Part of a small language model's weights.
Training: a variant of Adam for these matrices, 6348 steps.
Each number is 128 + 24 x the weight over the matrix's rms, rounded and kept within 0 to 255. Layers, rows and columns count from 0. Numbers have three digits each.

# layer 3 attention query, 96x96, rms 0.116, rows 73-95, columns 0-95
133138147149178125136177138145101144083141145071144091139103131145111151098116161119129111122119131118154154120136128079124134140122152149084136134093124128144144152140136144126099078122141110165147131098111146099149142136150139099103147107112133138170125128190103104097130151107086141122
106135153125080133042123161178137179108117141109113100133142101106136075099115086183159104106089129162143168169105154137140177124132100129122146140161181131140132148117139073145127142135164112121111128074165201134183108126134123151146176157108123146164133139130118124100073177093183072128
096106093114145090135111122115110109166124103178119124104128079096157165129137097134131132152137139127131119130119119138147094119147104147149149161124083115132156149119135170137134132120101121088107145177127091187129127139127122131121102096128136129111132165114128151153123140136116135140
161115120141143145124163161150114148128123129126107130133094116150164137084153094111158116116101107142106123166131119110165105114166146169124116139105091107159153171151174096118128052156120082140155143131125071139135132097125176119094114082092157133101116164146135102115126155095157105177
125121096119117078145121107152109116149134118152133133086161077108160152120171103094118161113142158100098108111105072110145094077119123116162119134125090158130140135110094147148136165091093130110141160199096094160139145150108148088118068156089124120112132137132157141117125097126115176150
102139083138095124093108128148136137132126150142047170127150103116156087153125109134136098140127149159129115153084155169147140109104180123162117111158173171125125135124101094153102126144110155145141116155140164114119089122081113136138108143102111136132157128138140144131086107128109078154
084112126090113116068083127070127119118114145130116130133171145129131130185109120130131116138131115131132098087100140161110128132103133121126123141197184201125120122100077135161128191106092173136130099139118192165136117135115129134157086144157087122131155127115108133132079121174161122158
122143142118117133148155091101174095123162165114092122156122166176120138145072133165103131110121119131102083077128093159095170151127150136104113119089150134137104122117113129128107104139148123163174122116118154140116095091167155145152121130134116111135145100132065175070138139119121111105
123135149147096174126147125150170146103132117140116146146103143142117099077156102159154089164058134151106161143124102130158181141090135171124122130084144111137138124139139110108112121137183138132092105079129134134147072167092141138134207107125162159162080099113105103136097141094157083148
109127159138128131100114118105138164109127168123133122143116130128082086101142138132163149142113133130149132107162174112141131123139105137119144108093149136124134144125143091126093165131150160157155108120112166093114143155145092154099142135117106122156140094148123120131119113148145136105
098166180143126154077110130086130181119062085129099163173080185196171064109107160190129094194097101159128164135138178173123159160121161198098094100137180118171081192134134069131111152145164089186115080100162165121132101103111101183176162096149159159159127112128092142100072132113116085166
100130157125104110113116099105151083118128096142095155125155202121089099181123136144132126164120140150106115080112108156116170140098129139104111143102182160133138115119122112156102141126090155153157132135087167145166106096143145118134126113135087100160157107125086165108112154147158115129
147154154124141114154163124148083123149132104141121116110152121142165142131126142131099130122062122111129134165125114067129106140145105171127112174173099102165142109072064139107100119127143133098103147180136100151112147152099163082120116133111153132121129118175086113123128090074125112118
140138161120097166155171149165130115126146133159157132119093080122110149108122153088139102088118121140180117110160126067119147130092120133159125135132143110103148100141171153109133082143124092101103160115130112112117133140150146089119145115121123114122139147104129089188166153068098159161
168149119104128122141115120164115109138142147132091094135146147180136162111094113128145107082111159142166167176137095147158076111189140132141117117089061138144156144153126146127159099131105129098121112169095099119134105164098193142095139157088154106107083144137122145136166110104123148164
091123127172137132135135134160138114075152102113092150103135103130134102137119146080131136135132111150158129103096105119108157085096149129084108090074100116098166127144183143115128130135099138144153134085125116119161114131124093131131104137152094128107125137181123156123144142085129111149
165131134132151157132140149133093105119132154136144088134111077103104189119095116136162117068133148131149161154170126112134107148131083128138127116131088101145122134128118177103119118146143111113129103114176083134106150151104149125115139107118177105085154166135135077156159115144142137135
136140150163172062127134126147145153160138083156089141122085152159142095132148133162151114122110157123142112082124128101127137083177116118126123145092120101136130160108078120128124112102125100149144136148115112144172116144093110117101103136124133102139119094167115123111145111090156113131
133134141116129111138117135121184118111143106127127129117153118133183150149117108145140118107134127157115139103080107169089131099140176092089096140140102166140117147110168148151130125148115124133140131137130123122103114107125166156140081146111122113129150160131140171131143146103131119143
127120109111155119152126134144158099137103107133138127130122090124146143121147140138097117107128112126146145168128128126116128100096168080103131107122119085116153115141124134100138113120125096094127164109132108098124158111147126109149117137132137139114105137129147114162117153096106133150
142122132138106168140152135172147132075149155140136096128125084136095145118120109119127099084137154117196145175107081121105122155138132101142159140093117114130156159165135133108160088153155093133102113099151143095105133092116148115128143106143137103124093125155126130148166157151116154134
184115141106120178114153164141115108177154170110143098144140139148138153149109116181115138102115068146122084146132152162112116131154149098115095119138153124154136121098111132135130091109127124133098153122124163123142120087122119151122115116153117108124191136137102147086108185145119102094
098118125103121119083102155096134097113099113113113161151138138133128122109159128159101164146121112143086126053122115171125130104097164094098127098151151144159128125140120156152122116113099133141126102171088111143083155088159165148168078184126153173136143122131115117106089084134120092147